config.yaml
vocab_size: 1521
attn_scale: 0.177
optimizer: "adam_variant"
lr_head: 0.0148
batch_tokens: 262144
doc_mask: true
Each number is 128 + 24 x the weight over the matrix's rms, rounded and kept within 0 to 255. Layers, rows and columns count from 0. Numbers have three digits each.

# down: layer 6 MLP down (transposed), 1536x192, rms 0.0859, rows 690-735, columns 96-191
# gate: layer 6 MLP gate, 1536x192, rms 0.0915, rows 691-736, columns 96-191
# up: layer 6 MLP up, 1536x192, rms 0.0863, rows 691-736, columns 96-191
down690:127177106146128131133117117124143134126159145101103161165155125148098162134083158143115138133126108141117103146142111137142138109147168130186095195131088075129113149146146117157108161120159143107155106132146151102114117159104120158084112115143143089157095108103119127143151098121115140147
gate691:125127123144103114083122165114132119128123156146118108107160135131131116147146131127121147142134092130173134154112140102113106075160104085199089147129120150134144128139130122139143058154135094138167106121122141144105114093131089145109114092122152092156166110126158127126137125088053119138
up691:151085122113055121082136130161105138148168134134147095163112113125136063192168113115124121162103144155080122119100145136143185114161160133118120163112122112102123095169110127131111133123140122146093113142137119153107095092157141170132131114127149104145116129180139126121125137130093089121
down691:074148145120140134150117101123133114175124152178079143093149136149144165119124112099113097117124111123120113098140110121147095126148140133149155102110103134103133086116112110147083128136113119136125136156140143149135127109150124165179164098120128156132117142131179086188139147172104151122
gate692:133123131099112170141144157120088130147125119128102076110116116186137073131120128137167105125118116157182116114098144100095125099138134139160140150162151101157120133125135152118137142125094140107112150123152101102094090058116116131135138108109106121095132119109117110073146155087094128136
up692:141065134108155172122130123069133116155126111097124145124096136178124106135109166145116125138121118136085136139105112106160148136107097107161085156168085109131143111081113178160134097121104140127090118106144099147150103150159118092107142147124126124094125140160120166128092111110101135116
down692:120182054143116100153126122145117136111156193132122165125160136096122132138126134119121170118123151133164101139139111147119098137127130115089162082143162136120128108161141132141128110140046082132130144126091123150148180139105133163186136126123124119163159124092140138165089118139116127156
gate693:113107151173098076136100122134182139128115088143141129096083155106098078090102137107134147164095124118118190126154137142156127154134124127119117172173127149161143116101100102097153133123122104123129143176128129107104102095143144130149096119150123133123169126150101181138112142139174132111
up693:131137127090101151084147106161149153157167076137105124178169117182134148144095072112120118106138098165147093157110120174112130143130096115124140143100104154150127107100126114089106118127122081106144147089157088128118120123093102132136112166100132147177129131104136170149116130106120127204
down693:116134106144088159098099142105170075126124112116119138134100120144104127103093119145147163130128144141121121138125137108121116126137121107137141128159165155123111111101136094115069160185143150092119126139082116116114108150134117135103129158143135116098171117067136139100100120095111141118
gate694:119142127169125121119121132142127140154149106154105119112116107146147081138136168164151107102123133131114097153130123142110120138156127086122138132170151133130126159146165150082113131131128110134081095122149130128149136108088120154111098088122108117138126142119105139131097160145131126117
up694:137163124107160146100091142155127135111145124167151090097152107087140146127092141091171114128115162109157161083101129099098164138123147132119110165094122121101180098152102145112117148092109140111126105190142140151137118130107116101156118117121119095137139130139110094144158119116123110116
down694:125118116144113139088125134138144131131089093108097173157126090113171128098133098184095136106134136129100104159133124121109134132127159114118149138201115127147070142144129114118137117133215115110133162113102112153097139118125132149121150144170118142116142177158123108156127110152163139121
gate695:133156150143158119096137096168198094130105162120126136108140132148134133141108140160137136104145138120152150144141102119145146128166157126140134173149154140159137178113131180157128133112137096110135148148117169113101096158154110131125130087135152110082165123121155117124142103122188120196
up695:108115129142088123150172135145092126121108137162122172159129160079156173133106136120133151143114167136087154166083171135120112133139103109100138111124142135183130112142155108108139102112121108142091096152112104170112094124136109110104116094093155135136133138148153127115113163134096084145
down695:138117098151115097177109103137110134123117132132150143139105172143166121152121152133152118104123086100103163141131110075128177134137096125156130099146141155118119113150147097122161113121126150131121136124106152139105122098142141136106119160121088092170096105124104139137124143125078176130
gate696:126123146135141182130138133124125084105112142104120125115162120142099114096106119117155145114081121126125104112121143145140145093125127123143149185154131159100158139085105130138109152146151132164139113127107059115134134113130160131101146096117132134144136127187072119114071141098147141164
up696:119110152136107135095144132171143100113118094117155125088132099156142122121139118113154141098142104123168136113169104110098175112112138129096143119116130097106116131126137140116120145100171124120125117090115135143131131130170132115098113148104119103106125138118095099080098133153167113110
down696:107144096146132076115136143122116140153151078120175115133131139127124103147156109148116130106133121115131155138101115151127130139141126161101123109111137109126080134165137136132159118101061104125136125128167152138140150148123106097164128135145130140109134137100133143130167140184146118155
gate697:157150172113088166090172114110114134087139134125126144127130125151128080095129136144154096120103094110144149122175149107145146109140143111162141136176138139134143120143131120162142145124136151093124149130125132120100119124147107077120096131155145102091174105070088076105080147149136113092
up697:127159161160137146141095161123119107098109133103120149071121121140185092087132147120134108145131161084095103087117122144118147158109189144118105178138121119130111093075084154090134125125133113142122146151109126090136144174130122114107125134164106123083133141182125140139140106123091146187
down697:119116147129160096119190102159149163146134115163142097080149139139148158154108125113152151112153160091120127114127122176140124119111153141117131161129153080122117148097137132144127134085200118122128123103175117166120145150125139157071084138134133104148153121119153149094147138167102150166
gate698:130139143136135141131141114133077135136129146131121116098131154113120089180155104153136131109111129176105117142166132120142097105080098084124122150146129128139150089077122123144136122162122104109098106090122137144149094144078117111122127183151153119132122114119131124141126130116130130102
up698:106121115118129140105144119119154137120158108141143086155111128143100132121102130093090156133111123080122134131123164120124170103083117121147115101151097135129101125120140146167110116107114157116141109151143135143156095133112146128141101140136130178157122155133101093127157128148102074133
down698:129147096143106110129092149132104158135111114134132164113173099128127093160120162108143108097160124149095137132145134117152120170148114124099152160109130145158143127138143123119122129152168138109141137092119098151098144130135124154075123115133141114130104106132134143100075127124174119112
gate699:112136134166120096100119119125135162100149110102104159121154131146130098128106147151137108134094126153143156151148119106106139114117129139164129133158102146136139104108150100143179084104113119114158130133099114150148148137113124076153136146116104138112148125071110129137134108092136119100
up699:092091147154144120131133127144147094089128126090155104130123136157159137122149151093149094115147128139088123141160140170109130137130102154096128120166110123099104094096144127149120129105128099146133093125126150150098121119061165115124133105141114124138152163130102103198137153097128163160
down699:108106158086131116123153096096133124118127103124154108112117103137146109136124148140121106091099103148142150117102136177093118133084143114118117123142104159128139138162142120138130104093100141103129127126095175137134120139152117129255090122156141150133103124106153140102102128134101140104
gate700:111087107132170110171119100106118150147098126136148152166144126114130112133140160148106129109113163099095169161122078119095146170144132083105126164126125157127117093157165116106130135164136125118126148105147141114118141104104136097160160130121115176097110132128148126137167094116166127153
up700:158087127096129118114151093170173091096120105130147167098114124141144143151140123116156098127175118098156147134114141112145105106119179144101092133134116113124160116130150128147106138111140139097114125107099134123122097082129070132095127121140112111131085125139133112132129166121138159108
down700:144087151130161131089095100125127101108128122111144149117149136158135127114159132084097106155158106142104130112106137087116131138092142140113082145130111118101141150139126095124153128117087095111112161125094144110145112131082123181056116110140101082176091069154107113149147164107158140150
gate701:121139101173135164128086147118170121115146129125144178147182147127091107177130158106106152131127117126177171125104155096143183166139148088113116129139157124147133124101156167184122101138130139147122140167167106107108071092118116147123150054125148107095120162118101143145108119129124129167
up701:174161133156194176112103139125142162141110118121135096133109147112080097115122120128100159113053080115144138154137145127117140137098084117138114155151113095127135145142115126090131163088124144116096136156161144143118138086173133145155140166149126128118165126132110104089108135104171114116
down701:129178101128186136105153115113116093093139132123121108115128117110156085132111080091126170149093125070135150134126130163116104100192130122145133111127123141132123161120116142135138156139132122112103133098151034103147146112112103130091116138130110123150123141153111077099110148162113148100
gate702:081090138149126095126139124082166168124132108181116137116139139144126151148159093128134127130160125103136137163094094138129159175110106142156176101153161124158109164102106107124138153141103130171099116106135115142153120084090147147160137103095132131099154109152096147090103152128101135160
up702:124097119115114110077125165139112118138105141137108142116114104134078104115155118120155124122129056152115135145108160107122136094107130151151155131157092128139164149125108131111145131125127118146130120127136094145106127126150144155121113139135110140089147128161160187091139108102127110134
down702:135149138125125160129122115127129109148101103114147084128144151140122151158162129145146120141130148120118129146155087121111104127089088134152151112152150094121144134132124151127135124115145114113148137146112129164117169144127145101178166099090133106100060135125130113139115088133132125107
gate703:107151148155127146127093102151145113086127107119152126115114124135140126137155150155146139128141108135166106130132107139100146184081169127080134080167151114142146097090139143102131141119118148132091109115132137101125117116129097145095134118176142122135120141092122123168137118150136105121
up703:132162149119101126126138122135141127121145107108128136090117162181166109113117101151143106101173132143121098122106118137123086118151096098126108143136100113135091147123141096126115115114101115116127146064189146147141128176133122152104121123124135133136137127130114134112143102085116151110
down703:117117143114131142133133110107122164157148136128120107139130108125109136109106097069113109132103145157114172140090152113125149104170110123189135156113139137120180131158100146153102156152097108137128143158088107146151153106124161131138133147084127113114150123118158144094114128134100160138
gate704:124132111121096131126113087100131154143115136121159114117110155112101145104143119101170179152143130147121126111108125149141156142128117129077134161140074137113124154104110154137162113169144144170121148189136210136138106134128164139130091092142154108131144102105138138099092153108115137126
up704:130134185107100148140148099141072076131122152117163109140143122132108142138150173076151135117112151138162126108143115138110133124149126126105175132111137126127123151191114125092116144150131115117090098131138150094105189105158144106177173110093156091114105139077135113093161093119145123115
down704:117136081130131163126128125140159104155166140093114115140121141096136148157153137154123092119096175110137085101162132112126141096117146115122145128140145110113111138136165132118117149129130116141112100098129121133087139121121089134104145092162108088155146097150115128167126149061139171160
gate705:122140129072127134141092126127125126098136088135157146129163107082118118155114139149141135146163135164127143152139116153100191082127128138114098148147104186140090142096103099145153099125156120083134133103145162104133120149130136172088150110091132085126082103125146141120082136107118103166
up705:117118109127117101161150108083135134120128146114147119128160133129168126146134089118141111134120126108096118109128112148114173100109120072094109112158078108140164086151124114113139138167146119135137152166126080116119133127048136106115167160131154098133105096133212131138154172123145109117
down705:131118170084128092144146118143152141132106144152119097104132139062129116125128174140076139115109135125116184125146172130124122116108150164122125093066119168154116144089096097146166096135156129114113127126113162101122109101158140174108125128121137162160161176175074133110124144178129100140
gate706:154099133108173162123125124119116120137159122150130129162117147136115128078130084149098126150176130151146143147147162133148133062113090121132123158118092115121113125156165154079146142129112113110165124131162128147109091132155127114116095186093130144127113126109122117129153175127129127165
up706:122144101138116103082102160094116142113117108115159162128117076116132143133125118101119194151161090145122120123077159098191156124142160132142085199176083124124132107121122145126113102174146122137127097129158118132091140184172122153121149063077149148120175118172162143149146093137124144148
down706:139125125135133137107115136111143101149141166186090155136125097141101185198123167140150184140166127108174128124093131116139141123119161154124130074163148115149158128128139185124168113146133078109129101076135128116125153104135123103105162134124107090096168113161161158126126094096129118141
gate707:117163160118153159111116102139105149155092135154124128140133123155123149221133124125156141151056153111125125127157121114146154119168113160098102117166096158116131123118135111130176125144150174115064142132106167130138187134159127116152136125070117095088092124122115115141125106122101119060
up707:147145146124157115120155127155122134120148119106154088173107097108172182126121138136123116116121105119157132120120109209154138128090108154112168117106156131117177140105094106118145129133128148133130141102095133093141131117103100114116183131145118122132143122068128121136139128138139088174
down707:132146126141108107190120100140116137155170094108119099169164160145154095116130129158121137173153115141091105142136128063119172139179198107125128125102107123138091132178154131117150126124136130179131115130139156135172118136141145127122102087159157139135108084140107104092117126147147127123
gate708:106113122123124172123155083123094130145101145155148173110120108124093145136188136141147176153152170099127116110193157143195167111153116089116114121156146141154136082113139148161096165168099144141127140163057169142132096164090133127124140163142124106140146118082132144110120137060079140129
up708:146139113138142154131133135161157140127133119122128096167098170159139123101131122155108116158128093136200131086114107128127146114140097140127128170169107136102099140104107137114097150144146150098128134107140112103144115140110122156109123118137114115137112148140115110105125122149180127119
down708:139134123136129108131132129127090134141128133108143154105142148090123167168098125150141136143142120160092163129165137131140125116107169100096082130126125139142154138128093082184111087160188107127155147125128156150156122100163145090117141122121132093141127093130133151109145140147140119162
gate709:147151143165139131078120118140125166110089108128111093136117087108142160187130120157136143133111125133138099127137111130117082110152076115128134117103155139141163116129157085138140093162171130080135125122109141106132154097089140103114160151110155136108099116117095103103073154114160151087
up709:093127108119151102135114107160131144124074155120153102143125138084105129164150115092152140151107120175099109171104181122138114098147106156128149133126127112099157118124145104155122153132133162175118149114140145091151134153153112164149112144172145113106097110085143136119117129104115130125
down709:137101152104153166111151117151153125153101090150125135124117134121133121142140152141125131147117112125167178095137155150082108131153138147123097148120089204142136130126094150121132113129078101128135093150142217119152140162126140159099136090162142092133099114159146157151122116098131168150
gate710:095102154123109129148134134124129100101158135152122142099140131124092139166155141125146119128149140138089159125131084136131131154185119090107137127104110134089121075133119136134133125148120085151086142091106152143118115096180137129135119102119159134114114139129118169124136126107168120137
up710:107117119145141092139117113133134110112151108137127086158132146115113135116163134105145140094167136132116144108137118101110171088142127101121125128129100134099146134152118172120123132136122115142110127112171126145097120098101117122113112085108126086131158127132108125099105167129158154082
down710:151128165117068129117153130112129133114106111141132133121163132118113161141107146137139132118133180125103116112084154140147103130159132141104124156131121136142073089079067102163128128121153127118127116122101116130123090148158140130146147127115134127113144124091130130118118101175160103168
gate711:082148142118157118108100143109168138129078106176126099173110120147105105130148131140111146142170158126113124141106134107133151164093143141115119109098157140122135122182119145144193098080126067135119139154153135111108182158187131117089087147141152148090119111135111114146149093106115176126
up711:097097128157121078121112095118113133116115130121107116087154105112155170114136155116138112110117139060166123126090105096144161143144176146116156115105159113109075147131138185087115110146141109083163130143118139142102110141111143113140112112132092132141113105121135128124175142148112125127
down711:119125149169101129161179105121098083125090174131130154123112125103094146127146151116127121149130119146120097126110137168127102138141156128171147116125139123114137101127117156120138125111209169126132140106089153139085134137118134102074100143134082104129097114145087107106170139066070114208
gate712:134104145138075068149070104204129127138133127131119130133091120146099096120100133096137136124133100129126087142088093131102122124107097119121083140142135147124158146116148174125144121111129103155165131114111145130126056111141111081115107148151147127088078106096117148126119196090095158156
up712:118109127135128112139099141142120099135122155111150107106070096112133147152130138105106157171110131109152123147128162139149153140130116153070105185132118144119150150175146161109120138161122115123086118137125098171088130181140136134118110154111106100146103119105130181117141139108171180122
down712:111162134137137101130049119128118122132120152154136143110102122166120106125126110170135102141116127134155103124096113096150119126128088122114161163111119135142109144148058145137150106148063138115109144146121051088154101142130133171141107111170164168091093182107134110137138160122170125167
gate713:118104093124157113082111085151100149114102088111097107125118173125110132131128141124119180147121146165138203116159127157132129154156135108132070143130118135100102147073137126128115096103134108146132110160148134109164147140163099123117160104112139133115086153157136116120123192150128107114
up713:121115147153141136165089125132108135172151166126164158085116119115101131137172122146135127088110097139116112138133136114138123059147118133108132117096117140174156139111162119065107123112161194107130102148147095130128139072132088099103149143125134127151130138112106117104111123101112147117
down713:102132099139122142139135129167143136151108107132092117138121157097148130112119118124113144124085090080170158117122126134117130147131152107155140126093135141151164126153115147137111109151123113112169135138101134128125114088084138140177116114154103072129118157145123121142153125123122121120
gate714:153136111106174135121177086127097109101177096138112125118122125124123131159162125128130080113124139140153099103088130095096123146106124117134155123117127132163136118135153119144160119093143109088151163144108156142125113120163127096111118130143116142165172114076080107103138145114105112144
up714:127166132149122095130132146173126143110180136102125038117132163122145167121152097101109124114119146160134128141137151133143115162116131151142164097131122141122154159121101149120141170128123163134118091102117148103147169099155142108147090126160121122115136104112148137161119172141130134157
down714:108104137142115143151124129095126128118087099111097150148119108122142125122133122143115162087128102139099134145109172092140132096119158127114102171122158113136160120098157102152095152129160085123146122083159115134161123120041136133114141147139141144137116173169111120097095086166079126101
gate715:135095122107146133142171104090094127100109103163184134115136113167137151153132155090173129108139143110130083105122122148094114166100142120141147115158171156178134197143114120095137126152155113181104134158123123140112098123093123082134186095161112076125132132124095118121133135131108144110
up715:108128125145138155127087152128108138141129127096135148156140112109109090164128159092148138150143120119129110138132142103123112133140079146147070096120136143146119138112121086128115084131132185106133160167145116119120135158155127100098135129135113157154180155150137105121101069090120126144
down715:107108147132118144152139142157162129138107116144159084138127144141149110146109140146123104161183109084147150144164143162122137150112138137128174137136140132124129112159102114144097168156103142133127115093157156107087131107129107090148119142154159149163114138144140141143136160141166100100
gate716:174112112116093103124096115138105081148132153128140120145162125143130122101122134161099127146098134161123122136116134118134134136114101091130124131094136130106138132145129125104125131115145189109177101112144146145106164091179123109124133107125139077108145106147129097167103100131136136092
up716:125158129149123144089111153129095157128143119144149077125129096135088108175055110100161078166117138104158133137178117167145103086165107103117113129108142135140135098130102123150132128111129109124104132125129125144109143127145078114134122129127112110145100171123099118136171123118102157119
down716:146118147116134181093110141127148108101142130143134116145128095108151152097150124107145104102101114082119131159126128075095114126115146163174140149145156107120092143135148116115089095085099092109141136097143140097113126119111121096090130135169168120152121143122149152114092125130130131110
gate717:162103126132130113102150120079105144093146130100146127112139119134116128116134131160111177154103099131116140144141119106134156138164115060148142111133101146152187075104148205115132113120155145119120112069127139156152144101113123103135151168134115118091109092081084167160070117122132164130
up717:097060154135119114138087166124129122119131123125158077118152150122134131130152168110095159113116149127139154140160141096118129129142147130129146108140122122089134136110108099135117150142136125112128088103153111132148099112133097079156080145077123131108115148141144130115134147100162101089
down717:146156079131059157127150102192162106131115120121145174125101149094116113100113111096129100143163126147133130132137163128121146145160168167144101136093182138159154111156113108109154090169136113152117094183150115111185128124157149151099134125140135113145152158145097146108111094143091162161
gate718:087146101145130104153148102154131151117143153098117142121122113076134121142092131093129110135156124129155144122093125114156135099156145118138117100096099158144141118141158155106126138137139114160079123138089142140130165191130124140145152121147138094085199090101089157107069133077159149150
up718:130133107098178193155153075107147166147114127148149121114130106126117127083176127127097088102084087121137116111097111116114132141146123160089116099121132116152132150156138145143102113158152118164118157089129107175158141137119127127113089128122106112148125130103150105097108133153139110130
down718:164144122147153135094138179126091128119083112149139090135140098143088104149099139106118120112125116111183160151127124175114130118163088126082197055162124094139188147135105120140102137110110149150142138129129165141141137111132165123104101116110108115120129127122104079112117160164152130155
gate719:123139093107128093137144077108118106120098116127129162110085151117148150149164107152080090128142135128172111103079138131134173120122125160182095147102101124108184097080129134126124148098132138148144126079102138136099139115170126118116125162146089106123147102159145119109148128139139102120
up719:136121123128066094171122137110107124111174132125161159132114159145155128147163079076118107076137091083148117124176128109123143116061134135121138122152109144153131161120101144113151143145123158124136098105147129135111188123122119145119138163147167102107169149178121122097106155085117141105
down719:154101104125131121138154178110149118159145117113110121120107108170113147129078111134127137145140108140145147101118208112101160119156131131071109176152101117121073132114095083137104142103182170124091154082128175135124165120154144147156143101117146177156115121141098124148130075124127139100
gate720:110112126165145133110096118103125134140125130130105111084121151155112146107123126115087098091158113131119121112103149113131178114106137088132143102128129141137154117118115139144125104118138141092124150140109109129149109133163098088128111100108120164096147118128087155145115093140118109117
up720:133139126119123116112103125122182184109165118147136121136147114141059151111145138071086158133135133140097151152143132125064112155102090089116115151149177128140151113134099106104108149061121092156161129112142090125121157119109107152134113109137113122126116129113148114144088134137153146125
down720:121130099148134125108119122140087141137140139150084108123086145174129126138113127106138118102111146116111142126161149169109164129120185119153156110082137113146109130099132142163078132123176154109086169155176163099146129112114109098121118110125117109074123108099138170112171111118161112138
gate721:147103116151100103116178113124125126131153117138114109107116148155101140121111132107106101115089135100138159138097108149124099094120087120135106090148132155134186113125139142057136122149114176175081100114134128125113127147131093139128154122152112075104135093124105143136092116117109115176
up721:137180120087135131110136121129158097137169132167169142179177156095136136113170159093172136132160134167126124138106138088125080099128110131089177179139098120102107117145131138117124119156141117109123145141109106119140115176124116106148126125120134143139162079155172123140119108144114083119
down721:156151114104141122145108114121126097148161151122160154145159098151121144136103086191148152110179128165109087107126148111126142098142156155081081129111107099097064064158130116168140119175109136121146117085124153086119101123111127152097145108124133117143082125130127105141146116134104172085
gate722:105101123172087097208145128141181166108098151157088157082156126139090131130208089115146172111152106098166105151117154091117165131123153142165115097096131193138164162164154106113144120144137115166105149126095112132122136161166132137120143121123122098129154114162126156122151109131114104136
up722:131169140135110120119175158121142156149128123105122125159101143154139107100113134122146111130129132122115153138061123105082176110124146164116087130094108139152116133116110033148134125134134150163097129126108113134151147130096129132131140133124105140180157102076152108160128097111148194128
down722:165152066119094087135112134108135165144155137125146112134118146143153135104100128131122117150125128148103111125072092162117059160112139108139186099146160084123109143164152116171083081119160139125101173104106083121111132143114107120078094118137142173136149144116122172148146157110150109090
gate723:136091183097143148085142116118140169126116118143146142157139130106135152117134092147132106173128134147128122131131139129127114125112097141139143143144152131142078094107130111140126115094093163125104120130132113095098107125146119114117124140093150140087097168099084132121096165107115093089
up723:165176112089093120168096146092096116130086112132148137162151164129064151126114139123186148118102140121133107153153112150090131138114112172098114137122078131133107084110138089129151123089137121133066154135118134125121092116100126135139137095130119125123147125143140118130116116136139132091
down723:101151155125127134124154087135145085159139145148135123128121109133167112140118124084139106118154093141128123109129120121118147141124113127152128096074155113138185146143121155179111128207112132108152123159118157133132163154135095120053124149130142103130136125120146118117154133074152124135
gate724:114145039149154157106153131115144133113132076119119140120114092121112148164139147125145123129080136151162126168068138142189115100130160127124122134112112128128118110120114140121169110115183108096116102109126148124112106154156133145028133162113170125140141110172105158120168143130145133121
up724:096139157143133133142148153146134094141114144173123142109103124082132145142177138124102121141155139151126170117095136086122133109150162135136139114154159149122142117141158168167125097164085111146146083142072120156084108142148114113178133123140131131123092129138100134188158119085147140134
down724:111115056088100123120155124121129123110078084119140125136164136134117143142113157124147145125140136167125134103121165120146101160141143137129139150128095121125123110108133101164110105148203097112111182104105143116148150145162118125039127109103129099129094112146149150148158161170135095109
gate725:134098156129125097130127129127122119104146124131125142113102167109125129104151148119124105158158105169115131144119134164138140146136133119110173140131105111135137116045140182124157155101095143118137147100083112133110126146167137125141119114152158165118180145144121137125108120111118142141
up725:149173130100129101151180137072109119174123140121144111124133134120155179149126136157152156109115135161094117091077127123180107139139110122134104142085126136154127126144128159146155137160135117122109112101134128145178126126119103140142134142124118134122131138118109120123146119133138110118
down725:126126110117100142123110112158122122138137132149134105131132095147101112109138113153134125130088100077123116132164120101115129124148130141117149132124174131139153181167113106128093113104107114154143101137152121088114161133106151129062115164140078113147133110153141131138145132118125136131
gate726:126088138121137158149122084135119134107086149132105112118104143176083149133150125123097109134129126155097136144110124123100148144141134143124163109142099113132142134131109105145140082128111134134142135128119087134108167082118152107130146139147119117143068109188135158127126131082110090134
up726:093091155157139107105113140132123176187142152136141122119139087116145136075096129103116127165115147140098129146102101172150128130136139133151157121139152164170128127104110126160133095090145087161152118112139156076092120105142123124145133111168119103125139157112105118161146122093131129154
down726:140101165139128133116173095136119125116137116136131115147109158163126087096170104133121135135117126122118138167119125175135179128164144177155153139127128131169142072157126157145130087097138127112152127128185090141120117137143145085177158147139101173165079160114132144097154147120126091136
gate727:111116138123130118163147126159131143171080084122120087118113110160135078134162117129121183142139147129123126164153158133169102147167121153162150123099109103138117124130118120096137102148111115153109156116161146102139128163123151090125175105129161128069099111146129097137108085107086145151
up727:118140140178103097122132146118108148111115093158101110127126109135105116116109127165151163188139157099127143165168108154129114151148133124126170121162144153104187109118107116103103120132128136126142159125125130158131146111131125126136088138109135105097113100153144118147118094115148124151
down727:112136139143094118141111124120070127141157125154137093120162142110157129116153120168087120094136104148123157133119124126090092149163078148129147123125130123161128126156108137097147105111107135137123103131172143125170153176149176134133117159090142145097090124144121132114104111146116114104
gate728:150109109157158107105123121132165096128144127087083130110112127132106129147123117128165120157091159164094127066145120147121164108161119093140088106086138145100139107135156155189135106094167127143149100118123138144128176102129197124127154143107139139147120103166145134086080140151108117110
up728:126147141127108100099130106122116129127151156132101078117101126155121136123092147126097127135172143175109081119125132211140134160114082142118129159119098140180138145132157131173153094154148155167146138157104146084142096159146129098127143133175112159126102114081100165136126125127135105122
down728:117057154105145138113126152131094155123112117159161105166124125108097115101167109152106119144121108131134102130100159098123109108135165104147168147126148115126118160098080126118147148111080147140159160131181101121139118099113126152212132143092132138125139141122109053126140157110118198134
gate729:178086094159156115128110104141158144193129110119134103131141126142166170121135130151100165156121148174162165131120140120127133105120111101135120150126127110131139096125124124098105104129123112149146139112161160079132187143134129128101126118122146123095118135147123098130118122104116105135
up729:174162147164104138161151122114133135120172092113138119142131112128123086136091126153109096076091130174128158129126091119127129119128142150117102113120163126120158133127119117128147160121141151136129119125095149197129111136137109095144128178179107141115111130120080111095134155120148096126
down729:125085142127153117091183140147166182124132130151138118133142096142117128165153133124120157147124132110116113100132131158126134109122136102143146089156092139167096171131087114116129114104153133124162170108146086136136144106099160133135070097109133111137125109148154109119106141082129099085
gate730:137078154166170137151163089122150145084111138124127169115125136174103110164192175140115148145100109076102146134171131103118106132138159137114150156138151155124131127133114094132138162135104125138152137156117126142119138102131095144096104148124126110121129097114125102164156167146088173149
up730:122132117155081076117119132143118114156113187187185119118125175117124099080118122098082153084130117107129095107124113117175134112116142122135112092080087126143140100177125124158122109140139109165154131151127119075144118130138128130120114130126165120091122125166127131185111130177131153144
down730:156174080130145122150144140122112078124113111144121123155126110125117144133115097155105120138130145172162131133103089178137169122134132104132121091147137106159119165095184131140121151153163129138162112145118144145139094098120081110129110140130125139144132170145121119136116161122113091123
gate731:084154156135165137133093089127121116105171119162138124151139118135127105129126133114131152102120128161110140112153131132146108135124083087078165179110147129175126128138126117147176098117097108151131093136106152169145107098130114135129091127119134151122166138115094147128135122100133181068
up731:102105123149152114135141122102135123125103135134181087139083148144172133109132175096118135133143135092100146128144167118155128110125147162117100164156125128122123133095147094130127141152088115135112135090092095093160105137124098114126139111137153148142116144083147159110141121110143132145
down731:125148113113110131120111131138141133131105142111071153112144101152090140097167117126113125144095165142127116128124102143164163139093092135145163111126132120119115120145123137110122127113143119155139105089137145152127159172146160138092098124121133123119113139173135141127197116112133167105
gate732:142108096125110109115102152091119171126139130139117149139136148101138120161130116114157085142117137113106092116138094091149184138173113122088134104132070126127107164090144150153141085107126130160102160146159115164118097102127133154099136096117130108142160123126131127155128148110124137118
up732:118169096099130142139084139128140132112151121155122129135125126104123101140113150126145109135116177120126121143084107131127128131122103129162064117101135106120151160129136094153146132152106108126154182128132119130106086146194184135151124128126119151098161125157108126138128136110119161129
down732:095135191148122095135134097142148118125124144121103134128159115114131137108152161169101114052141091095101152061144110061157149144113106147150143122106140140114154115132109091090109107135122121155144109116136128118146141158105175121128145148125133072130114115124123111156115128161150163121
gate733:155126125098176102131124133148139114137127117145104111082208086122125102112112175134132095128124159102108156101080085151156149177161171152113164151102112136165144122144111160163125137160112154112129119112111114107106121155136152137089115086106115117141108105125096126122150154138207166146
up733:131172159119160099143142131137103128072121135146162073135133142143182147122126152131126110159122113140152127140122146117155172111123112132141094129118152130138148203106100143146128126113134147134073157122158125134119118104125128127118118106115108162135138129130120140115136102143093145127
down733:157143139134163145132140128139137100123117143104085156120126143152124116104140126087144154138121131119093141120144118112134137114136122133097107135127104148135160114182120112120107120183184144148131117134118122096105136154172145153192098124163139100135093097118171132095132103147157156113
gate734:111119146140140141127150133136159117157108131092155148142114094157088126150106193109149131180140121133101105135162126193114147120139116088136134167140166149107122153116121150105143135066129124118136162122153155096131145081138100089139159109163149110103090115119157149153091121128135133148
up734:150173116093123109065078167118113119082114086132157129126167104134136159166133122100127152113129134130089146139135148138140138128140129113156154100101113088109125110121105144103160141179152116135150107113121153140104109123173134112127152088128115152142138143176160149143116125115089139142
down734:159181123096158106165128135133109162136140127146108101121160106120124104128128111128117137076111115156153109150103141119115116171113160128150092082131155103118148124120169080147156135133177107135096106112109092153110101118096140162129117127122147180138144106101077129105143125104123112097
gate735:114164110112122136109114111080176126120115141192097142123138115120120120112139124116142184124147118126124128140120165175158115147098154120130118126134098133130158089130134142134146082154133093125119167099138148109085109131151126136151097126097177135161108096138119185132100149122134121156
up735:112127134080133113193120100083107156108192125166145085122119132164143142137085126146119098112142152130145109120121173129093132125147140092131150166126105116177146156121096148117138151130121118145105115080127168132181151115158116142125126117142139113127122123100098157095101168160121101138
down735:131126144137090131078149123149141140102139120086090072156109098105161133114146122135096142146117118133155098102124099117110098129097096140092120095112094110123155114152142111113085097151097119125175125126108132125114151104143158180144147140090106147108135108132139117134132098114110126165
gate736:120106157126107158157143104123133132118129127154146139082109131129112129123135150145125145150122072110137140089146106139074139163103101129140134163104122108153085125148090164132154113094136069148151114115156126085115129110122131146096160138117150091117146109163126146113128119104147123115
up736:068124106124149128111128077139154140161194094116138110112136106098097137135085137121129160121100132143133093128165116134137125167082094115107142140150114118153146111121133139136100127102138141110165119153099137127106122149152163168133087111153148108125145127111139111088132115160135145103